config.toml
n_layer = 14
d_model = 384
n_head = 3
n_kv_head = 3
head_dim = 128
d_mlp = 768
vocab_size = 8192
activation = "swiglu"
norm = "rmsnorm"
norm_place = "out"
norm_eps = 1e-06
positions = "rope"
rope_base = 10000.0
rope_fraction = 1.0
qk_norm = true
attn_scale = 0.0884
bias = "none"
tie_embeddings = false
parallel_block = false
init = "trunc"
init_std_qkv = 0.0267
init_std_o = 0.00505
init_std_up = 0.0267
init_std_down = 0.00357
optimizer = "muon_variant"
lr = 0.0105
beta1 = 0.93
weight_decay = 0.027
lr_head = 0.00709
grad_clip = 0.5
warmup_steps = 21
schedule = "wsd"
decay_fraction = 0.835
decay_shape = "linear"
final_lr_fraction = 0.0
batch_tokens = [65536, 131072]
seq_len = 512
doc_mask = true
train_tokens = 490200000
steps = 5132
dataset = "wikipedia_en"
Each number is 128 + 24 x the weight over its row's rms, rounded and kept within 0 to 255. Layers, rows and columns count from 0. The size above them is the row's rms in percent of the matrix's.

# layer 4 MLP down (transposed), 768x384, rms 0.0594, rows 535-580, columns 288-335
size [ 96 106  94  89  97 102 112 103  97 101  94 100  90 103 102 109 100 105 105  98 101 100  98  96  93  97  95 105  95  96 100  99  85  94  97 108  94 101 101 107  98 100  98  98  96 100]
[[143 120 141 134 125 170 134 140 155 135 154 114 140 142 124 145 149 100 116 143 107 132 143 147 122 161 154 149 154  84 146 122  84  92  96 141 109 131 140 185 137 140 173  94 122 121 124 136]
 [157 153 102 108 107 133 145 105 107 127 156 107 108 113 123 125 135 142 150 131 153 113 130 113 137 132 129 149 126 152  80 144  75 150 121 111 152 158  68 140 152 124 135 131 136 163 116 121]
 [120  99 128 129 150  89 140 140 149 128 114 126 121 120 153 140 124 119 129 101 120 125 112 105 150 131  99 140  97 139 136 130 151 103 104 116  95 155 133 106 119 116 119 124 115 113 125  94]
 [140 149 172 140 116  76 129 112 112 136 111 125  94 161 178 135 128 100 144  96 112 106 152 156  67 127 106 153 138 122 150 167 153 111 148 133 126 110 127 172 149 143  85 143 106 109 124 109]
 [157 122 146  98 122  99 130 116 137 128 156 116 136 144 140 136 152 136 138 116 124 159 127 151 119 126 116  83 123 103 113 122 128 118 178 117 118 153 118  77 115 172 155 117 139 155  79 143]
 [138 133 126 125 149 104 155 116 101 130 120 124  95 147 103  91 147 151 100  98  89 112 160 111 135 120 101 103  92 113  93  99 124 124 159 141 186 130 154 131 108 155 118 109 153 148  99 140]
 [162 139  84 139 111 151 158 157  90 143 123 130 137 134  83 144 148 105 101  94 138 124 149  83 147 142 119 145 155 158 132 138 123  82 137  99 152 146 121 103 155 124 167 187 113 120 129 152]
 [137 165 103 122 137 117 118 122 129 117 145 111  98 128 129 160 111  98 126 102  89 122 129 176  76 144 130 132 128 108 124  82 136 167 113 129 123 131 155 147  95 111 174 117 130  98 127 135]
 [128 144 155 142 106 141 152 120 148 122 111 189 164 127  95 107 100 120 149 113  92 145 119 190 133  87 104 167 120 120  87 126 112 134 103 110 149 163 131 189 173 107 146 102 126 160  79 164]
 [152 121 130 128  94 124 136 157 173 149 159 149 151 145 154  97 182 105 138  84 127 105 134 144 110  69 124 128 120 160 178 129 113 115  83  97  70 124 154 103 132  97 158 133 159 126 125 157]
 [193  97 158 100 149 138 118 144 117  82 132 148 172 106 131 145 125 107 110 159 130 105  94 133 128 139 141  93 145 118 132 156  81 165 119  84 126 153 155 164 106 124 101  97 103 177 137 149]
 [156 100 125 128 113 120 128 121 160 107 137 153  87 173 149 133 112 148 144 159 122 141 100 138 150 140 105 106 134 149 111 140 133  98 144  99 122 145  93 162  98  61 120 121 129 175  48 120]
 [155 129 165 160 134 163 107 154 146 146 146 142 139 104 139 111 155 147 109 111 117  92 137 106 124 128 113 112 147 100 113  90 127 116 141 118 156 115 109 137 139  79 146 145 134 136  81 120]
 [139 135 100 107 118 150 167 116 131 123 130 138 134 137 105 104  88 143 118 174 130 140 153 113 111 158 138 149 120 141 152 129 115 141 152 139 140 148 134 131  88 167 134 132 122 136 185 133]
 [159  88 168 143 166 152 145 108 120 155 116 140 138 111 152  83 153 126 158 129 130 167 154 105 117 132 132 112 129 145 120 145 149 127 134  88 112 163  73 123 170 148 132  78  90 162 133 175]
 [134 133 127 140 110 159 127 148 109 125  87 138 143 149 172 177  86 172  98 146 173 118 192 142 130  96 156 159 180  87 134 163 110 130 130 147 145 147 113 134 141 101 115  82 132 151 137 106]
 [122  99 146 123 108 151 150 165 129  80 148 129 139 131  81 135  73  94 130 140 110 118 144 124  99 145 144 142 154 112 154 153 159 126 114 118 128 132 111 147 104  87 112 111 176 120 149 152]
 [191 120 117 112 137 147 156 123 120 111 124 152 153  89  86 153 177 130 126 153 112 151 131 113 109 136 118 116 171 144 125 139  93 115 126 119 101 124 110 149 145 120  97 155 102 144 120 121]
 [159  88 158 142 103 150  87 144 137 123 115 133 166  97 143 167 169  88 113 123 134 169 119 101 169 131  94  97 118 130 141 113 117 134 107 161 143 125 151 104 131 140 147 108 116 155 133 164]
 [154  93 178 128 110 101 116 130 131 134  67 164 120 123 135 149 109 151 116 114 128 108  86 144 148 134 155 129 131 115  92 103 117 120 119 110 124 106 105 145 143 126 141 136 120 189 161 155]
 [133 107 134 119  96 101  95 132 139 158 138 108 145 130 105 163 138 151 137 122 126 128 175 110 120 125 143 124 137 115 100 144 119 154 146 201 122 160 167 142 161 113  97  86 153  89 142 109]
 [133  92 164 127  92 135 122 110 122 125 137 151 126 139 121  45 163  73  99 137 143 135 103 109 155 144 148 125 134 134 103 135 137 143 114 150  83 148 135 124 131 148 114 124 174 168 160 126]
 [145 118 126 138  89 104 142 127 127 167 115 147 142 118 110 110 139 131 111 102 173 111 136 120 132 153 150  75 107 118 118 152 120 159 145 111 127 129 137 126 171 114 104 169 108 137  78 133]
 [144 134 164 128 127  82 134 123  88 133 150 133 134 124 116 114 135 155  93 160 167 112 138 124 127 146 104 115 114 129 145  54  88 133 104 123 138 101  83 115 128 128  96 110 101 133 154 120]
 [139 122 123 119 105 172 129 160 124 101 121 154 140  84 119 117 140 170 103 121 116 101 122 131 118  96 124 137 148  79 123 132 108 113 113  84 116 151 102 141 117 158 158 125 149 139 115 151]
 [113 161 175 124 142 110 124  93 147 132 177 122  66 128 125 127 116 110 116 129 143 132 104 151 132 124 153 145 123 130  96 114 105 149 175 112 123 121 130 132 109 124 131 125  74  84 107 121]
 [158  88  97 140 121 105  87 103 129 115  72 114 116 157 131 111 108 131 149 100 124 102 122 112 114 146 128 133 117 149 135 127 150 113 115 120 177 120  72 143 138 146 145 135 138 121 170 142]
 [151 118 136 152 140 139 124 132 107 138 115 140 123 108 117 142 151 182 171 153 138 144 132 152 132 138 146 129  93 122 102 121 114 142 164 146 105 120 142 112  85 148 129 172 138 142  83 132]
 [148 139 111 149 118 129 130 120 150 133 156 181 167 145 136  99 138  86 143 146 140 120 131 102 145 108 107 113 148 146  98 109 133  57 116 176 139 126 133 139 164 131 141 170 145 140  65 129]
 [163 127 127 101 117 133 174 101  94 107 134 139 135 118 145 126  63 131  96 152 149 166 108 111  97 166 122 137 130  77 122 140 168 140 125 132 123 118 126  94 127 146 113 119 120 102 151 121]
 [145 137 192 175 148 154 132 127  98 101  98 148 121 171 132  94 113 117 105 125 140 102  96 166 146 132 139 117 129 137 115 183 120 127 129  91 108 118 145 118 131  86 121  85  90 151 116 124]
 [142 127  83 158 159 144 120 170 164 127 101 152 103 116 134 142 108 114  87 149 136 121 135 119 100 127 150 145 136 133 108 151 128 168 157 146  97 143 104 144 111 149 129 120 159 113 136 106]
 [124 149 146 130 132  94 128 181 124 108 117 127 115  95 141  78 124 137 129 182 150 116 167 130 128 154 112 149 159 106 163 147 117 116 125 129 166  96 141  98  99 154 128 141 145 145 189 128]
 [136 140 147 163 110 145  79 101 126 148 171 131 123 154 141 117 173 159 111 173 137 148 120 136  91 162 143 101 123 128 163 113 135 134  91 131  72 134 111  89 109 118 115 110 138 117 112 139]
 [135 136 123 172 154 133 148 114 134 137 134  79 119 132 150 135 121 162 134 155 126 138 110 103 168 110 133 165 157 116 140 122 145 118 150 129 109 101 148 103 109 146  88 153 143 138 109 109]
 [114 117 109 143 138 135 181 118 127 121 146  57 157 134  88 129 150  99  92 113 121 152 149 112 106 148 147 151  84 114 110 143 130 176 147 153 197  99 134 149 106 119 132 163 124 111 150 141]
 [110  94 146 181 118 116 149 114 147 137 119 126 112 157 125  84 141 123 130 130 109 137 140 110 119 122 140 134 151 108 113 134 190 106  98 108 131 117 123 155 138 131  97  79  94 125  97 123]
 [139 110 146 116 131 133 138 116 110 122 139 120 162 112 138 119 140 177 120 138 109 164 130 114 149 148  85 122 131 123 121  94 123 125 128 137 129 128 103 147 146 148 130 119 110 149  99 118]
 [124 101 137 102 150 135  92 160 101 143 129 113 123 143 113 157 141 134 131 151 164 111 105 130 134 125 157  85 165  74 169 141 172 195 107 117 148 168 100  87 115 141 164 138 124 149 122  96]
 [129 127 114 105 123 128 139 124 156 164 148 112 110 139 114 116 118 103 125 124 106 116 152 101 150 126 116 123 125 127 130 132 152  65 169 112 142 127 156 150 139 106 165 135 113 145 145 135]
 [109 115 124 104 134 117 143 136 143 135 130 106 121 185 151 159 128 127 133 107 142 170 158  80 138 178 125 104 116  96 101 149 123  77 164 117 155  90 128  94 134 109 109 142 121 136 126 110]
 [108 159  98 169 105 170 111 135  80 150 108 140 135 125 105 146 115 179  96  83 151  98 117 124 114 103 115 140 135 157 126 108  91 141 124 131 152  96 154 137 125 181 102 108 150 132 150 130]
 [148 167  86 151  95 140 128 170 140  58 148 129 117  88 142 108 157 157 124 150  51 108 116 143 164 140 146 200 112 116 122 122 146 154 108 125 111 113 119 140 116 103 148  66 151 127 140 109]
 [133 139 127 130 157 116  84 125  94 122 118 106 106  92 120 132  97 112 103 143 130 123 203  96  96  87 131 142  96  80 133 123 141 116 112 133 157 126 113 142 117 130 126 135 131  97 144 128]
 [175 164  95 197 132 148 131 118 137 139 142 133 111 152 158 121 173 136 133  90 123 140 138  64 139 152 146 139 134 123 133 117 135 101 148 141 124  72  93  81 106 123 129 130  90 104 115 133]
 [122 113 148 147 138 129 144  74 134 167 109 120 149 152 144 163 138 117 119 162 145 103  89 140 112 147 134 155 117 127 111 163 124 113 136 152 138 107 149 133 113  96 128 138 127 118 142 117]]
# layer 4 MLP gate, 768x384, rms 0.123, rows 536-581, columns 288-335
size [102 102  91  88 102 102 102 102 100  98 102 100 102 104 107  97  98 108 101 101 100 100  98  94  95  96 106  97 102 100 110  83  94  89 104  98 106 103 108 101  99  98 103 102  97 100]
[[115 118 136 116 109 152 124  96 170 102  97 152 139  83 141 166 143 132  96 147 112 139 137 132 159 150 123 152 115 123 133 170 151 144 126 160 163 115 163 139 123 127 178  91  93 165 115 140]
 [112 101 109 137 149 147 156 112 122 123 122 113 150  95 141 126 134 132 133 134 111 101  88 109 124 118 102 124 109 104 102 141 134 144  81  74 145 163 139  99 140 120 153 136 142 132 133 127]
 [134 139 113  90 127 144 125 128 147 150 139 137 141  95 112 144 129 110 144 137 139  98 123 101 112 124 104 133 181  93 156  81  82  93 118 149 121 159 169 135 136 161 147 120 147 144 159 125]
 [130 116 144 172 143 126 152 122 140 110 129 133 191 136 133 126 166 139 114 109 125 162 130 122 101 110 107 159 207  96 109 114 128  98 112 158 123 131 134 198 123 129 111 140 148 127 150 129]
 [119 155 130 131 116 174 141 124 182  62 115 137  99 184 147 135  84 148 160 100 110 131 137 135 143 147 135 115 111 149 165 130 129 126 144 137  82 147 153 127 162 154 111 125 129 125 142 139]
 [119  85 111 102 121 130 143  80 128  97 124 155 126  98 184 115 155 170 100 139 121 126 132 140 118 103 110 158 137 147 109 145 143 134 124 110 155 151 138 178 118 174 129 118 110 104 100 142]
 [142 140 147 120 152 174 121 130 144 132 106 120 116 130 140 161 114 121 117 108 125 130 118 144 110 211 143 123 147 131 113 143 174 123 114  95 141 152 138  91 129 145 143 143 116 133  78 128]
 [139 117 172 132 125 138  82 144 114  98 121 123 100 141 137 137 111 121 108 115 126 108 112 132 127 160 193  91 152 117 110 104 157 105 152 147 121  90 166 118 140  95  99 123 104  96 134 140]
 [120  95 165 171  99 167 134 146 167 182 171 117 105  89 133 146 126 149 141 104 128  86 106 156 160 131 157 116 140 187 165 102 115 105 181  96  90 136  90  86 121 113 105 129 169 115 116 130]
 [107 136  95 145  77 102 140 119 135 120 153 118  76 152 112 113 173 126  98 112  53 131 136 172 130 116 108 101 126  85 146 115 112 102 133 120 141 117 109  77 154 124 135 117 149 108 145 104]
 [157  89 181 142 104 194 103 114 136 143 127 160 131 127  90 116 109  89 150 196 142 153 124 133 120 117 134 100 110 114 115 146 200 139 128 148 140 135 144 153 124 112 177 118 136 106  93  97]
 [117 156  49  91 119  95  90 154 137 122 144 125 174 124 140 139 148 130 129 117 107 113 120 162 107 111 152 131 125 119 150 137 106 162 104 122  88 100 155 120 143  67 116 143 120 151 152 143]
 [153 129  99 114  88 149 127 148 138 147  91 174 100 117 152 138 156 143 100 128 125 129 126 125 130 124 127 117  81 141 115 108 161 119 106 160 121 128 140 129 178 130 142 129 116 153 118 145]
 [162 154 182 163  77 156 167  86 132 116 164 132 125 122 126 115 167 120 117 138 154 139 141  87 121  73 115 128 117 146 111  99  96 102 160  81 108 122 144  97 106 155 192 125 119 133 144 121]
 [100 131 160 131 120 154 101 169 120 122 121 137 171 125 120 118 162 161  79 101 140 122  82 120 130 133 118 127 139 120 122 113 115 145 110 128 118 145 103 139 139 142 136 137 126 115 145 148]
 [124 127 136 117  76 122 146  97 119 132 111 151 137 166 151 150 154  61 130 117 116 137 160 130 113 120 113 116 129 150 113 129 119 142 121 120 110 165 111 108  60 172 140 117 127 153 173 123]
 [ 89 128 175 158 119 129 167 136 108 138 171 104 140  90 146  98  86 146 118  99 132 124 164 135 114 112 140 111 115 150  89 116 176 140 122 126 105 147 149 151 100 115  95 150 147 105 121  97]
 [143 151 134 113 158  85 128 130 150  86 107  98 111 142 117 123 155 113 116 124 124  90 142 123 145  83 170  99 107  92 112 111 155 111  96 121 138 118 132 124 104 116 123 131 152 176 113  98]
 [123 188 106  92 133 155 127 154 168 140 150 117 132 134 157 123 118 124 139 125 151 134 134 120 170 148  97 160 145 112 143 158 120 144 167 120 119 133 150 146 141 183 110 135 141  87 160 121]
 [ 82 172 155 122 113 179  92 113  76 112 133 141  92 134 125 123 107 137 132 107 139 126 134 111 114 177 151 133 118 136 120 116 133 116 123  75  90 156 151 102 108 107  98 120 101 134  95 144]
 [ 99 181 115 109  98  99 122 149 122 143 136  97 157 150 120 119 121 135 112 133  99 136 111 123 125 142  94  92 127 183 109 123 170 160 149 107 163 117  93 147 155 110 141 132 177 131 145 146]
 [161  93 123 100 133 160 104 135 129  86 152 118  95  98 167 137 143 118 141 151 149 161 129 134 126 153  96  76 164 147 100 167 113 155 116 142 121 110 127 148 118 114 129 138 160 121 141  98]
 [163 120 107 131 129  78 180 135 166 140 126 172 120  83 134 147 111 157 110 160 109  89 106 127 171  77 129  81 100 115  99 139  74 132 110 131 139 158 118 113 133 117 144 140 120 130 164 154]
 [127 134 119 121 142 111 130  42 115 139 110 102 159 162 121 154 121 134 125 106  90 150 130 126  65 116 158  96 166  85 116 126 139 137 117 112 130 111 131 159 114 180 158  92  85 127 181 105]
 [134 106 122 126 138 107 151 109 175 107 138 123  99 147 115 126 111 142 162 126  91 105  97 136 111 143 175 124 133 146 125 138 115 144 155 132  99 101 160 112 101 127 139 158 127 124 109 104]
 [155 144 102 134 107 124 123 128 119 129 131 174 129 130  91 153 132 130  88 119 159 145 144 111 150 149 167 115 117 181 155 131 143 144 159 124 101  89 138 117 113 127 167 115 130 175 125 132]
 [116 153 130 123  88 118 125 137 114 133 117  60  97 137 119  79 126  99 171 137 137 125 103 129 116 149 146 101 145  93 122 138 105 105 125 142 121 120 144 137 151 120 120 120 148  91 124 126]
 [165 168 122 151 129 137 139 177 147  99 108 177 149 111 204 142  87 139 111 134  85 127 124 145  82 159 151  60 114 145 107 154 117 192 142 145 147 127 147 140 113  99 113 114 115 166 164 102]
 [137 120 120 139 142  97 142 171 143 110 113 155 107 140 125 116  91 147 136 136 108 128 124 140 123 133 114 109 132 153 106 104 129 130 153 154 138 115 132 118  65  88 151 100 142 115  98 113]
 [124 142 119 150 123 150 114 124 116 126 165 181 103 138 130 129 134 115 128 178 157 128 155 140 142 165 130 125 120 143 150 140 100 101 135 161 126 131 139 107  94 102 133 117  67 160  97 111]
 [165 128 101 128 126 121 142 162 142 101 156 170 113 109 175 122  48 127 121 151 145 128 144 161 108 157 109 133  96 137 127 162 152 125 137 129 110 129 178 162 141 107 105 130 134 124 158 113]
 [ 89 123 137  78 141 108  88 162  93 144 142 143 113  89 159 132 181 121 100 155 127 116 134 143 158 123  92 132 142 117 152 106 128 126 124 122 119 178 158 120 120 121 124 130 128 129 133  99]
 [157 133 110 100 114 142 135 135 138 135 156  89 165 118 112 170 101 136 147 127 134 102 112 152 161 106 134 138 108 141 117 127 166 173 159 165 132 126 204 170 147 141 103 143 134  94 101 127]
 [162  94  84 138 157 156 141 127 138 122 142  85 118 128 189 125 169 124 120 135 123 103 111 111 141 121  79 150 113 135 165 148  84 108 174 131 158 100 157 113 137 119 108 150 126 113 109  93]
 [114 138 173 153 139 115  78 123 137 126 103 160 133 154 113 120 119 156 121 174 103 135 151 152 133  92 138 143 103 129 162 103 122 119  96 164 110 111 117 152 146 107 143 135 105 100 166 149]
 [159  73 129 133 149  53 103  96  80 142 161  95 200 162 150 144 125 146 125  69 173 140 107 113 148 116 114  85  90 153 126 126 108 129  73 130  74 148 105 113  95 100 166  93 153  96 149 148]
 [121 139  92 126 147 130 157 155 128 157 135 151 127 137 131 118 106 123 118 111 135 131 124 131 161 119 132 146  95 111 195 128  76 149 140 129 132  94 162 116 150 170 172 136  95 159 115 119]
 [154 118 108 154  86 138 114 103 153 150  92 193 128 139 142 126 169 143 136  89 109 100 140  94 146 119 111 135 127 186 118 112  76 108 141 115 112 120 126 130 146 125 126 167 123 123 145 163]
 [102  86  92 109 141 106  99 181 134 130 147 170 115 128 112 169 104 101 131 129 118 147 124 102  99 103 104 122 108 138 154 135 206 116 113 109 126 106  87 132 123 142 122 113 111 136 118 116]
 [141  91 179 115 158 115 104  87 115 136 129 135 132 127  86 102  75 147  74  74 144 116  86 136 134  78 111 136 151 156 120 131 162 146 140 118 125 157 139 105 120  96 102 125 111 122 144 156]
 [147 153 112 139 134 145 112 128 100 145 167  99 118 110 109 146  93 149 119  92 162  84 146 127 126 121 150 106 121 177 109 108 123 132 139 154 164 135 134 120 170 158 107 119 167 127 133 100]
 [148 128 134 131 124 198 168 121 132 140 130  83 128 117 135 154 127 129 147 110 133  97 133 136 139 150 130 132 159 120 163 108  95 125 122  91 105 151 111 148 113  75 109  94 132 120 118 138]
 [139 116 129 119 112 177 132 147 188 153 124 110 117 148 146 110 153 120 142 101 111  98 139 135 134 144 152 134 103 181 127 146 144 104 110 120 149 125 124 160 140 145 139 128 134 121 128 125]
 [126 131 114 138 119 135 133 131 120 149 136  85  77 114 120  79 164 142 146 128 112  92  99 110 117 130 122 119 140 121  87 134 144 130 152  82 137 138 105 109  98 142  92 131  83 120 110 118]
 [142  71 137 125 125 145 130  96 125 155 162 110 192 146 116 160  98 126 124  99 109 113 110 143 103 165 119 126 109 128 130 170 122 121 109 114 137 136 154 131 130 118 123 140 150 129 162 113]
 [ 99 136 139 113  96  85 134 103 142  99 115 140 111 140 124 131 128 160 102 168  99  96 155 157 129 107 111  89 125 113 145 143 159 143 165 125 123  73 170 134  67 120 144 109 106 138 167 146]]
# layer 4 MLP up, 768x384, rms 0.132, rows 536-581, columns 288-335
size [103  93  90  95  99 109 105  96  99  95 105  99 104 108 108  93 105 100 107 100 102 101  97  97  98  98 110  91  97 103 103  84  98  90 110 100 111  93 106  97  95  95  98  95  98 115]
[[119 100 147 128 152 121 135 122 172 142 145 163 145 128 171 115  85 137 134 135 174  90 137 127 132 135 120 131 130 177 173 109 118 123 162 115 108 120 154  97 152 130  59 102 182 122 129 157]
 [140 152 134 125 116 181 132 114 140 150 139 116 121 118 139 129 138 114 127 181 118 112 115 117 101 175 123 150 135 137 125 138  93 120 129 148 123 192 101 187 150 109 127 154 115 168 100 137]
 [129  89 115 130 152 192 147 130 125 152 160 139 118 105 101 148 115 130  87 169 107 136 139 114 168 163 142 142 120 122 134  96 101 143 127 155 132 166 127  93 131 127 123 120 149 120 133 138]
 [105 159 114 147 166 179 124 144  95 126 133 144 127 122 116 132 111 111  87 154 168  93 114 120 109 116 146 136 109 173 135 123 124 173 119 123 148 106 160 156 160 112 120 115  93 115 129 125]
 [149  90 137  98 129 195 144 125 152  78 122  74 149 136 157 134 109 114 124 117 133 118 139 135 122 144 180 171 131 112 135 153 129 123 124 147  45 147 149 116 119 140 111 135 142 110 155 139]
 [115  98 123  96 121  93 152 106 100  77 118 134 145  90 135  69 142 150  94 170 158 118 129 127 161 106 132 157 177 174 159 124 150 170 142 128 154 111 124 139 130 180 172 123 122  89 110 111]
 [ 92 116 115 116 129 106 158 146 151 126 133 158 127 111 118 103 117 140 153 113 166 116 109 124 127 127 162 140 135  99 148 125 118 113 118 142 138 158 130 103 151 126 161 128 128 113 127 149]
 [104 154 151 128 147  96 126 135 162 150 118  75  62 147 122 137  68 138 136 102 110  88 140 108 134 165 127 114 116 141 134 100 171 115 130 170  91 141 142 139 137 149 109 143 156 119 135 136]
 [103 149 113 104 161  87 151 129 125 122 117 111 121 151  79 122 119 142 170 122 131 125 121 143 120 152 133 112 155 115 144 120 135 108 123 139 156  89  72 180 133 165 110 105 127 106 126 108]
 [ 92 119  77 104 107 152 142 126 126 123 126  95 118 111 120 118 148 130 109 123 173 120 153 135 129  85 151 146 119 141 130  95 157 112 174 174 123 107 120 123 152 158 138 135 141 104  84  92]
 [ 99 159 121 127 120  92 136 148 120 131 122  53 175  97 140  99 125 110 113 128 141 129 137 142 127 102 115 129 137 157 151 123 119 142 112 121 148 119  86 116 146 126 153 128 109  91 184 102]
 [141  99 119 142 135 112 142 118 135 120 147 120  78  79 148 125 115 139 106 138 112 106 130 160 129 153 136 147 114 112 117 129 127 181  93 100  92 106 114  77 148 132 126 108 121  69 151 157]
 [160 119 162 110 118  78  89 134 135 157 108 114 121 117 152 148 144 137 122  96 120 161 109 145 164  85 110 167 142 117 111 103 167 123 130 116 118 129 180 111 103 141 116 139 168 136 125 108]
 [127 143 159 146 148 106 118 125 130 122 118  78 191 128 132 111 135 174 163 121 115 134 148 143 106 105  92 121 106 110 118 136 114 145  82 214 136 132 181 104 129 136 155 142 135 116 169 116]
 [124 148 165 119 162 107 117 127 159 133 125 147 156 128 171 163 121 114 139 173  99 153 146 135 104 118  91 146  88 130 133 119 128 125 166 149 108 135 144 199  98 143 149 146 136 185 113 144]
 [127 139 154 120  75 112 113 139 153 131 141 122  95 126 190  87 135 155 136 111 133 149 104 107 165 135 119 128 117 143 113 136  92 145 143 115 131 142 154 137 105 162 155 144  92 180  99 158]
 [143 117  88  76 152 149 101 126 199 152  97 192 120 184  85 149 170  92 129 173 112 107 100 151 111 135 116 142 159 110 128 140 102 121 141 137 178 109 108 102 136 130 132 114  84 167 117 162]
 [151 103 107 145 134 165 176 171  95 122 146 133 138 122 143 109 102 104 134 139 140 128 115  86 113 153  95 114 137 149 141 145 155  89 150 123  86 111 126 143 138 144 142 128 111  69 135 111]
 [129 136  86 142 146 141 130 112 117 109 178 126 142 163  77 119 195  78 111 118  92 152 196 112  97 157 119 100 139 127 149 142 139 119 168 132 112 139  95 129 107 106  99 145 122 128 117 142]
 [101 130 100 144 140 140 129 117 105 142  90 151 134  75 115 114 109 170 123  72 159 144  88 129 149 145  98 103 129 127 130 151 140  92 157 100 122 123 118 120 130 125 121 139 110 123 111  98]
 [140 143 114 123  90 149 111 135 127 140 106 152 114 176 116 143 157 188 163 131 138  86 178 145 139 143 126 200 143 131 135 155 145 103 173  80 122 100 144 152 159 108 114 138  62 119 121 124]
 [125 123 133 127 150 139 128 124 146 127 144 123 105 151 150 125  85 132 111 119 101 138 144 134 155  80 120 120  93 111 121 122 115 108 154 167 135 115 125 156  85 164 142  99 159 136 177 116]
 [161 145 154  76 117 103 108 101 132 104 165 119 132 105 165 109 110 116 164  61 123  91 133 155 127 127 114 166 137 126  89 171 147 121 116 123 107 159 127 155 108 113 142 179 122 165 143 126]
 [ 99 118 147 188 146 104 145  89 122 101 128 108 153 163 147 147 118 132 133 124 123 140 131 164 127 146 115  80 107 149 148 132 157  95  73 186  91 118 151 126 146 105 134 138  73 101  86 102]
 [132  93  74 129 108 164 109  96 121 134 122 153 144 148 182 127 123 150 142  81 123 129 149 105 113 159 145 140 152 111 142 132 108  95 115 140 135 117  84 119 176 132  99 130 139 161 150 142]
 [104 145 144 113 146 134 129 158 127 130 181 103 118  96  86 102 150  90 134 138 152 123 133 110 131 135 134 126 116  80 130 100 109 114 109 178 102  84 216 157 163 142 140  98 101 112 112 113]
 [125 102 152 147  74 151 118 117 163 143 124 114  91 148  99 105 108 121 122 165 171 131 101 146 128 138 122  95 153 156 108  81  80 139 165 139 101 107 102 175 136 137 167 102 115 133 119  94]
 [ 96 143 119 136 139 138 135 147 147  72 140  53 104 131 110 123 103 134 121 109 111 143 110 135 127 148 108 150 117 121 104 120 118 183 131 134 137 125 112  96 118 178 142 122 129 129 167  95]
 [109 113 146 175 152 138 103 154 109 144 126 157  93 122 127 121 160 123 100  95 123  82 128 124 143 101 136 132 130 139 134 141 115 129  91 173 105 140 153 136 137 116 140 133 117 134 127 107]
 [143 154  66  62 153 109  90 128 155 115 136  80  82 110 129 181 172 148 125 152  94 144 129 158 112  93 118 131 146 130 106 131 133 124 115 164 170 134 122 115 137 118 131 145 140 119 114 120]
 [117 163 147 136 125  92 139  94 115 145 130 121 109 163 164  66 145 136 143 147 152 109  79 139 159 107 134 142 105 113 171  96 123 119 124  94 141 121 165 108 172 141  93 117  63 157  77 105]
 [118 115 124 110 130 177 101 114 121 142 146 154 113 157  98 153 147 116 116  78 100 112  96 115 137 110  98 123 121 148 114 134 133 160 103 124  81 170 141 130 155  79 131 113 135 130 114 112]
 [105 130 107 118 140 113 199 151 122 106  87 123 140 105 103 141  59  83 170 106 127 108 129 148 186 112 144 126 182 140 129 162 131 123 162 109 167 152 140 165 127 115 142 145 123 127 141 133]
 [139 142 153 110 115 135 120 140 133 125  96 154 113 108 101 112 145 129 149 122 135 174 158 162 116 136 149  79 100 153 138 133 136 155  84 153 101 165  94 134 161 123 169 108 104 121 142 156]
 [146 121 125 150 141 115 144 130 103 139 100 179 127 114 129 113  86 145 183 129 141 117 119 142 131 105 152  82 139 145 110  82 120 170 121 143 100 114 123 159 163 128  99 107 138 121 137 138]
 [ 72 111 141 127 140 112 146 108 140 129 160 108 147 112 131  96 118  98  95 103 137 146 146 167 116 180 120 136  97 163 132 108 127 139 136 100 164 123 150 139 111 171 136 133 176 115 125 149]
 [ 85  90 119 131  95 130 139 135 160 122 133 142 129 125 140 148 156 143 140 114 101 172 105  97 108 154 133 115 133 127 120  91 133 133 104 123  92 116 134 123 134 116 131 134 137 206 148 114]
 [144 118 105 126  87 132 124  97 145 142 131 174 122 109 140  88 142 132 186 110 104 107 143 159 119 166 136 161  97 148  93 135 108  95 115 107 107 116 203 117 138 145 138  88 148 146 144 164]
 [139 143 150 121 124 106 155 147 124 167 109 155 136 152 136  96 185 178 129 113 160  81 110 149 116 152 100 127 163 158 110 128 102 141 129 123 149 114 166  93 130 112  81 111 130 140 102 150]
 [160 130 113 105 155 132 129 115 131 131 161 125 148 117 139 161  95 133 108 107 133 120 120 143 134  63 116 144 154 107 121 148 118 115 143 146  88 138 163 145  97 110 104 109 116  87 125 131]
 [136 117 164 107 130 168 145  95 132 105  91 131 126 131 128 120 134 110 151 170  94 167 129 129 137 103 145  97 128  94 101 128 133 114 117  94  77 145 137 137  78  89 140 146 125 106 132 182]
 [103 132 160 180 133 138 120 104 166 121 161 135 149 140  95 144 113 139 170 143 168 146 116 127  96 160 108  95 154 141 100 109 130 115 152 129 126 130 131 137  82 109 113 176 127 138 136 145]
 [118 115 101 156 104 117 152 165 125 116 154 155 161 136 157 134 138 149 128 117 118 138  96 157  94 173 102 104 133 144 135 127  82 114 161 177 122 137 163  97 151 162 101  95 114 140 138 138]
 [128 142 209 133 110 122 117 162 142 124 135  94  82 155  67 112 125  76 121 204 107 145 122 129 135 142 120  91 117 113  89 132 118 123 124 132  95 153 124 162 128 127 139 120 104 109 103 144]
 [134 140 129 129 128 149 142 156 131 105 143 114 156 145 107 106 127 136 128  67  95 169 127  88 137 128 133 106 157  90 150  94 150 167 130 103 140 142  97  75 137 167 122 101 135 160 163 130]
 [153 107  73 172 146 125 153 153 109 143 159  80 166 101 157 132 136 114 150 101 149 182 137 114 111 143 119 158 121 134 121 110 112 104  70 188 159 181  71 100 166 121 123 126 117 167 120 134]]